config.yaml
num_hidden_layers: 12
hidden_size: 96
num_attention_heads: 3
num_key_value_heads: 1
head_dim: 32
intermediate_size: 384
vocab_size: 545
hidden_act: "swiglu"
norm: "rmsnorm"
norm_place: "pre"
norm_eps: 1e-05
positions: "rope"
rope_theta: 10000.0
rope_fraction: 1.0
qk_norm: false
attn_scale: 0.177
bias: "none"
tie_word_embeddings: false
parallel_block: false
init: "uniform"
init_std_qkv: 0.0478
init_std_o: 0.0478
init_std_up: 0.0478
init_std_down: 0.0
optimizer: "soap_variant"
learning_rate: 0.00728
beta1: 0.95
beta2: 0.95
weight_decay: 0.086
lr_head: 0.0108
warmup_steps: 200
schedule: "wsd"
decay_fraction: 1.0
decay_shape: "linear"
final_lr_fraction: 0.05
batch_tokens: 32768
max_seq_len: 384
doc_mask: true
train_tokens: 122500000
max_steps: 3739
dataset: "wikipedia_en"
Each number is 128 + 32 x the weight over its row's rms, rounded and kept within 0 to 255. Layers, rows and columns count from 0. Numbers have three digits each. The size before them is the row's rms in percent of the matrix's.

# layer 7 MLP up, 384x96, rms 0.205, rows 300-383, columns 0-95
101:058122182202132113190121156103140120142147054155075164181168100108075116162087116111168151140146130175104120064121084155149119112113130144088129137139156122190106117145054101147106102150115101128148134116180112109132131091124089199138133136143169140098167176089137149056130132133151138127
086:103122122070119068120108126156100159114120141105135171177140137133211137116138113165118129114148110173142148168137110113186096095155140101227140096146089171134138068149120144111142135116149155141131101159138155100125103166144075218099143151092102147089108173097141080155121166149143076050
114:183100120161081161101136081139115201171116149125124120126184130103108163153186148090111192173122112148116087149090126110102190148080179136137137062144077150123100161074167146137104160155109126132101166119109143132184127157130134146112154172145088093065073101137152135141154061085130103129
100:156133056126169100069123120107144104168132169143119145198112145183102180076104122131170120124160177112068159150143102152135170101161154034102129131114135156100112155083110128165105128116188128102110121176175099156071130098113155151105180120099115096162135093185129142135116169128147179117
098:085095121062116139112109138143112176192119115086119113086143116152113141156113127105164096090109146162158185131099093103120104089202167103122135127118165138175185200123081183155122135143098120139134155181143137158116169153137152106067143149130163097174051108123123174141121142186111147193
098:088128154056178144099092100110172130145095126178110128122125137098049113113128135184135074129162121136066144144147155099117121091145114124102110178138144156045123108115130072077090130134188046107153102107158162125114113165164094178152126087128129125151099080077116131131088077104143103118
093:095088090136135115165105125122107067132129143135182145080118148132061139095133159086175126135111084139165113098126055129196105156125132171079082091155137118138148203167118121098166120145125151109119086134040104123167141107118110132081156120181107095118151131099098163174178107093154118190
105:136118127151105131136132120115123128128109107203077135113142106118172135184113111113129078127156056150125148115140122186169134167096054139155132175114115139136115117140126087122061138141147144161146155133102156107094153197159076100095138106147136216135082104152206119096141178094134042136
098:167077091094158138169080224124063139119141155116167195181131204103136144117154169089122175134112106097141135117133124096137166143142154110123180095136120168132134161108098103132122156142103102088156138145120188170135130072122124159147096074132173140190164107131142096135128115076139156067
096:144122103122151091085164105114174137107115161131068116104075086135138096059175098064089090100115092140138093103134156095094087149125102072136135147129154144078149120101121092138181082085182100145163145112158147122097159138181158068153138087113161144193125179099092097133102087113101158083
104:124158125103120099099098065144106127152093112153129162127131112052127123100093103054137112141130143135128136138129128110125120205137108054090116136130141089166116121198130129127138140151087129114164125124134195142109185097168204096155102134056209109073157133081109156125175077134128096113
096:158149106099135161177126122170143112116158123124162102163175153125114151076100128137144120128070113137169170120114152158104170108148151119155193194112117116142168170107155137103109131129151097219133097095119146143115097046070165144131187069164129090166139109179172103140169085183133102108
102:152147107117089177110101128129116078094117035139135151099073153126143110161191137104160058096142142148166118149140107170104160140108059088121149138171146126127154176158107117102142081127134141122071152147165166137146141125109123102169082119133059049102169110136157165166092159187145153118
099:123128171159074205157152103151151164150139097158061152140142137099088118121126107154122146131098070097097106158086117171167160124044083091081135096176105066148175124096107108116179081192119164088119116125145079124150115110135112116101178143119119092188114122136176121119094147094118145101
103:094136026152130140149093140122150108112133141139186130181100142160096123102156155094131070119132160155134089107145146182105196143120153113136157174123138119090171094158096184147093138111087095128146117193108111153150123149129169104150142089126084204151126169095162139130170116114217170122
085:174134156121082110181118131153070095131134164131189121132125145158100068132147136168140090069076082124156142149131066122142120177091184100167109108142175142117155098196167111121156156066175124122121157131115135113107087159099090086117129158171149083115170109121075128157125124166056148161
102:117110139157141117091076143179075162094137110064145118121180088130112070114144145061150171109108104087144141116154141104175104076135122166082116144144147093160101101121175123146137133132132202080114131120110116127189130108088098140216089138126140084174085141130082194131100113083160161127
103:094080168171070105140116078112123156140143106095089066083144163110087106137138153169143148056167114179185077180119115083141101144146139143139163134102123149139128131197105172127137142136130144053134145136130140167091108136126114192129109111152042174146110174103141158163098130131170093104
111:153154128092117104160115140143080109151143081147151146120141090113128140133182118080162106217105067112136195124107148119165154065130138128124093085142142154075140158119093083105133076096145119086134124079088158113092200123114135096097085144134079175063115148112139063130146196137130146124
095:128153143103108125092171149111085051154061137068141083155118115066125150057105148089142134049109181139130123132157158171131132145170155117147087127137133074111173121066113109148132122113103134167127135128132083131172094102123056121094136165081137112087139109078123083199098126116113102124
104:110112124170073101139161147126134142182143091160083119106153108110093151180132105102173157143129149148146101080190094163183200094056092149158153088164111148094086120127085140149143157180162126082145126143108128103136131098165195081096155095151084101128101121162126081102187122130076138114
101:123150094149126196112120172081113184114157122100102153148108134138141123147057102154084133154123158157182116093141124161126144156097143124106090092120138145070124087117126143121124120157096064096077110104139105143179132060160149075120188085167061129133148146190085132059133111182087118113
100:134096166140138130182098109122151117080146110153128186191097087092125174165111085099134071088094137054088095127124126112172124015136094151124143083170159111137126108135107091081117161133127179155114128115122128102109209113139051142143123140136087122129136127127146142110086140181144165143
096:039094107130171108116128140086156134095119120146079172085144077151081158117146114115134073158200116109192161101096178142146187103113096136138147099122126110118137145102147143114110122136152147111137079137140106112171083089084169067111098085066101133198151081112165143124115120156188150132
100:120101093093166133184077129086077151105054109117129167118112120177111093120171120137128159155143111153062130115100148134120088092129081157162151146157145150158169120144107211082114154157132174110128144072126136153163078161171120158149116184144056108099140072123158143149159158163124188132
097:162153132088106099131120106091135088152135179145164153143177112124113115085097123084135161138175110130156111090091103078199099111141134099092118108183093167180118116181063113184171159069153145152146157061166158160134144101090110132103148181053111106105149167130140125173150152107166128131
105:127176141077133121145130130166132191095085111082163148131136077156107160173090214123136099143115118189131100127104127137099106187112128168213131121161116124113093102142107096125218123107128095110176123114169170157167116110135119104147152120130178095141135049191111126159077143130136152139
095:117143127141125115109137135231084111125148099138109110126117131131063139135170180123179144095106152131200170158147119156126132097100096133170085163157111113054138115130193123143169110066094151107086099105132149152124100119089157097098124126128152138234130139094058145084132103098128157119
098:136102099141148149150142154154098027073094135131126105114099150137120131137206101184153120133162165085107095143156107139124091098180083115172133078143129138110120122134133132131045091133138050082148115120110193141117105109144103094180138126134170135067145175176156094131166165092105108137
106:139110076167054138107101107136115122183146155087156129096088107132131149113165087140109108122153064150100104192146157148098093171132115143188115095088153150134123083100156139074147136224151086149145111161103087104152149128156142115103130042129191102146176122127137147191093121118109136100
099:137159136117145130106107137113141124161127156146147163159126159122111186103092181085095158077085073116129120206144118123161164162157109136148142198104147139172015132142075117118167162143105073139162156102123128146115140169133109092082096178112139089150129156150116123174160087081080135088
093:142179145172095096162182102139091116095166140158131142120076143141076140129138124070091140110107153161133081126125095108112155172219128156145171080151134092104154128051104152167113117128170128108149057103131150076179092190114149128120114102176106077090138111113140174128148100087161107146
089:160134129067072163080111067113122162151128058142079121178135141156115105145137115172068118124157093119120169169196098154117160033146126156129153119127112097107128125124118165066128146138079129121110125139122065069151105147138133127122131136137205167122121164139117084141151164088071165153
091:065099113190139137133114157085164128065130096101105115176182085106114114116148181127101167104095144115134132174185107133139098086155115095130146091118165115144132121094123142138096079119012114121117078118118102124082131117125120129134085156092075179165127195153148092153139077167111105099
109:145142110104170133140132147084174143173132147141205122146125141067109142114179165112069088103107187131145107127137100098110142176095100105138160124147094099134122125105093050137158117155171156101111164071092119150170124149057194115108090108132083125154077144135142113096153159201150072111
094:113026148169136128106131130163174121129124127118127053118076179136136145082122199138110118116050124139144106131113108076159160094199117165197105086124120126093102115129148097121123121101118137166126119130125125063158130152152133119123114111137171132208099063141183113166163120167115115156
095:145157149120085184178096096173094109147132141158167143104079109140180151097120135115133139155128169107138151147050174175117173143092167109156134109096118168159098133117163178109102108151139144159150116160114140075091149105156088093123127127112105176196207147063083103171146110148066147104
091:143031107121143120146106106139141092138136110101119124179121193067140127135122141123112078114113076113120143109123078132107106092088135095143147152072185150152080062145132079110092156040080085170109174115113136106091149202147114139110117179111091150112100135160126103109178132113090132152
097:121098129171068079143056143181119141131118155118083119154147096102083136160117138113130129133158105093136135171107111072115151119194105122142148140141100139115155095122105176163155065226052145125093118087117145090140219117149159128106093110103160127167132154093116093149078130131146094092
104:075179137148100170160109088108165095125099152166140107225072139112143140160138131129159130113074138138133112161123129076126124070076112131080091117183121093139123127168136165136091160099145115103112107113156114183087137102164163128174084189093087102112135214124135147139156065136164130116
107:131157142111080144119089115151107198076117130084136183144152122130114141159136116123192112146153090171094169059130146086165086139160087196065236113088112131157139194182117132117189104116124137151153131150146138151119143150167114113132111095077138146100118110132147126157128124181138084135
105:151125106078139077142137118119128146180108090176050098094104126083109175105150166164196149131073167113154137195139104103086092094137128147141125123094092150121134138121103124160129151112092145157144139148122123162164173150125135147069144118119096070121198176232130142152151103090097156114
089:106147212142107115137168093182128149098123210076123144126141131158125144180215183143164100107137166154082166102107105144109108155102146124122131117153207114125117185059170095106116096121131178122069133107118171133071133179123118120161140115166124166156141114125110110103127156080105136122
099:146152188180088135128145127123165114124153149169098123170113139176145089118154086104158129156150128144093100175068165087074193103131069131111158145117161134179103102129145131125073151098124158146123123163166108130173100076141118120171056124109155155089207118070129143124161172150190093123
102:200176113153149091052197168117105114198119094105155068107153095090150141107154126127143095156081161153132135141127157121096105128162148132179115160113101086142114117111114145143183112128136136095081160093143200204141153133171055090112114081140134149120139118186128144093094160116137116111
097:134130104087105089087142177123143152187083192154086132091123127119135152164162089219115140095081099137142142097078116124120129156118123112111069073071148132120072140129086109099193098145160113146176165095144116157098195187180118152106160140171148123123167165154108160142105138120126132097
108:120077181132132182154140104121153151135091134133153084105078165116139129111213071081139144055077175144131152155112119100093078137088090125097145124185130071108107132105093101082146107141156163136122146111129220131120138081134098087138171098136108096189112098138147171114158105161146119154
094:116106086122140161141122133147133092146112100105070112114178174109112178189151126108158120113147155101137125094117123133113096087155215082153148111110094107143138141105195139108111178128127110154139170186146142099141070129149141132111112130178163038111071113104150042144176107085101078117
106:096142078138112101166100145103118122153163130168048139119151127167117134124082122139134115141103186167107080146113132089132193178050123126111188090123146097156087165145156155124132165151107120123113130132017143129102168124149120194118181106087182137182101121093142158109120167118153116152
108:146103079142102192110189169193142142017091154106063117081143131114157163157129126093092121165123119154098103128054141126091112183123143155115152114127121149111123118176129072140084154125154143116113100084105122176112072146147101140144113037115163108091128130138100159128141109130119101126
101:129084064095099176139154192106171124096085060161152158123086142125096090097140153124128149196112144158107140137118133046147127077122174140147136134126103163121128159081034147111172201163142121117160136150171129160112105174135172091141124099151112113156138122117102114097146111127067089137
105:147112148131104144126179162100137177157067125147139103137160103142168151113083152150102132104154100168156173126070099063099135136145136179127130127123115102123152149113139090105128137180083200188133189078092130089092113155124071096144116067131067161201153151149063110165151101137128147123
093:111127104118119097084123163166095127101134115156133157103083016207117131055096114164106132151162121130114118130109167166124081137153141162165111159122118157097118131092147124168134097138182099075155100171138109124079098096123153181194135137094119087113152135123106136086115076172054105113
094:154082112131108150088096125154143169144183052101102116159135097162094144137167207105110107147157119121139116138131128113106109189106140128100080140139131141135139124156191025104174087131081104098086144127115176098079146096102133109181178156097149103100096124174095111096144149118107194108
101:162136121123076185154105128107126140091146149134115141144105111101137074098144103070098114145149162139148128204118157138112126184162154120184138134147113093131182120102084134149081117115166078102080106173163130101095062169153118132019100096096165109118139117119156161147075132120203121159
106:166108054107112177147149108141136143120126160121152191168127153098101082107099135113140098177106187160121189105105096165114152178108160116165106134112090142141096146158104161150096161147109101163145088126151098117127106175128182150146074167136178163159178124141143194058096142073163138177
100:160079094165109168148136100154120094142113098068162147158113162112161158119135189102149107118133161121129079047128132113125039117173177158161202159138134156145107109105120132208098101160140094112127071163111163081161158173151173117100133143139100125130150121123184095090111151130123083127
111:127100092110135185157137138139074126168134106101121099150158098209089194178126131154104119153161212166157159102119085130144088115128116128137123148111138137073153111095162139161194141095126040125153115153171164118105151046154146140164171095114138109119110161115117135131130096172117120193
097:088150163147166177107098099074193151108181091132080089125102103086148129130139139160105164089203137133110104145114154098075101141127128158144032116156122056134101151155079135114131165158171165120143144106145107147101089141161105155087152169161056158132187146112131124146105132135132138172
109:108074160135140147091122144116101136201108125148128138111139202175155102107116110126118213120156150113124101133072185151105153106141121189072141163137105117144084111142117178140119114165100097114166170182185182144170139116165125119113154132146113174143139146154067052086113139126189132164
118:130137124098125139108140196135144149067081160123135154165165125207131104125087121128136161132100161126121080188174114165135129128141143163133150111130066124111090080125166061145185116120136152137114095146139076177181102154093098149146095150093133062097063075162075149151125116178088126111
095:077133140096091112123146154104132132093124094138145130085118134071083167088136147165098149067124095102133125136178092124177166170153126116069058105153092096108133087099118063108106097157179133127149134186229144113119098164133097107102101140141117108144099154110080127142129045128116080149
098:087108139090123148125159129138113118111077097158147106168085146107117117120181101174143124155202143126099144226099147088116177100074144120055116085145133176118186073145094153095125092129126133117143057121072120164170130155108110130113116106086155135127109108104166164097118098093194110158
089:098107097150142098148196149129174087123137149163156094176103116159116123116102135100135153174110160122122120203096136135144139072105064098103162099185100115149182181100152153115102196156106081092137141153168056123088119135165192188127137109154110114087133085118107127133148155126093166177
105:133147150154210142152077158133056143102136088112128123097102139111080123117150117140116143131113136105157137159119113153135115075154200207163148141119120141171154137111102109101117146190163136188101122149130132122140135132132102212077098110090138161117187075150126051158184158136144150072
099:134092098149219158152096141112106137128132186086148117136080113164153104149117123153119172187121148144122126138139081077090093060125151096122104142136126155152115121177098148149066191106136139083163165124169139205178072110158133098136193131113145092109158110150136193122147164158132139092
104:104132121130119146065190104131095124135120133082125169103162125101086163106133156165096152137093128133125191119166153076086108148129084158134178164132135183118099129128117093099168156156155102094183195111165123170202088135179132141129134066126120133178126145093195146063105171116156107092
109:139110120102089180133157111101143142187076102086135145132060138145151143138112167116123088144166176176153081142110155118086178120125157130148061087134126114157171121100175173081115155177145147106160143185180106103130108145158099124199105138115111158095149154065210167122144111146102109165
098:181089169115132111082136117108173151093093133083140160181139090119104111142165081219168073180090173091129121149166064111186116113143157149137128193156105155146147137115138109117103110120095143149092203098100160093197131144118126083136073124153126128073091141103111102139115145122124137150
098:168146133118133159145141112129060078180136181144145094117147068080122160127162160137173138183182180156159136148135130071166103092103156105121145098118104153122153112139128161154108119123130159161119135082074136135105114130096148131046094090113161151206128104143185085143102163068126148194
102:102099088146095144146063077147104121058121139161149171148122104117132112136129113154143105161027134119185165095071145115124141116179173125144095150115145065123100120146079083073113121125176187098116132136129120125084117130180096104154086114144138111180181105151120148107127187163190123135
089:098097167107116085112104152112156045123055109111144211140172087157148136135104142102160075129131122123168149158099159113119116148102104170164081123114094079151135166123138101153131110136148154084102127116154128150157204110090102061130150093148086098123154139101230137143106160135123161165
102:129104167171131060137172164139106182094114085161138044066166147119141134128098127176130109173102091170155098217116135086085178104163117115090166093103159147140084135092121148152101146126117139090142117145128089077158087121096149157140129184164116143114129129133218104120104118133123150133
084:091132137128130142152140124156173165128057123152115174106060102125137122096034130155173063156134105159155165077129137144188065095138091129162129098110101154169177158158110128141129148140143178128141146146066188098128136071138140067150149144092126132086146098075124104137143124160123106184
100:142128104132099128120087156092144085117134133088139116107141092130098150099156111112134157152167075199150084141151202080142091177159180114086083157172103130126107137176151183130153113127098131157159078100068182120144126117100094200075147136142094098193119138158179112147129127130086148074
102:158147151149148167144189110145103102133126119156103047165120105150071134174099171170136144080165129158106198165169106127155100155184104184056132157090164134131132125132127074136106159155101119104136139158138095087140115140164116198168172145129137092111153112171189138142172134101094087091
106:171090130098158098167113123087129104163193133078149118129128153120174094178194154110101152160144097121203141124190165154168142140091154108150120156099112154134052160161155130125115141123146156133088115099088123097084152206113105137082171136123052140075123178099112116159156132109132155155
099:134140185145101084123158115084158161150141105089078154136085138105076180123120114101110085098105140186115078129097162087127085152162121148116150156124129080145062109122132101143146096058171123166195077104147067105172118079126132151113053125126167075142155093177140146105110117139110131093
101:131123158136153129120104066118164114075178165133098046107110127194120072142133172185076061077172125117145191121142111173117139086125076094105115117145115195139106107126074149123161151119174120152074178128119127174106101117158176109129137119180111135107132119101089166107091137119131115093
099:122164110119118092111079115093120120141169135156119124059202127160129134156116120143058107150133133071154096032094139122144138168103188138188123138140112138049162115157115147141100148088099128174133135109099122131196139082098132133104154175125142135187075133089146154130111094140096130058
098:141161197135092083077154074192094095147135155091108113119093112119078093149071105087119121102092100163112203153174169102078182184116146125138153107101148088119133103170084127146118144110134150110111174077164155055162097104141134090111094135098150148154165112094142153128180146141116136141
097:132136119125113148146106112143146137155124148182135094144184192107190164104179176100147165129103119114134161196178165128093083158033100103145057090132082111158153140123154170123128205149157146161121127119131088124135132116125116121141111127173089153076130166163112141167135198080147147107
099:140123161081166173123135154098135120130135149195085121081124129116081121152103131211090009094087067128165081158107146169121129126110160157133100148118144125157135137140129192148150148143136136109066145096147141159151110100119130174164094104120178163095091112164146124139124067172095158149
101:148092084079143179050138129088142162112114157153177132100130079142105190121146076127087098168144155135193120117152121100113118140114126184115137160101122154118133100090158096165120077169165123157114119142089130148098132088094125143110194098190114149158118097172174161109113106222132116167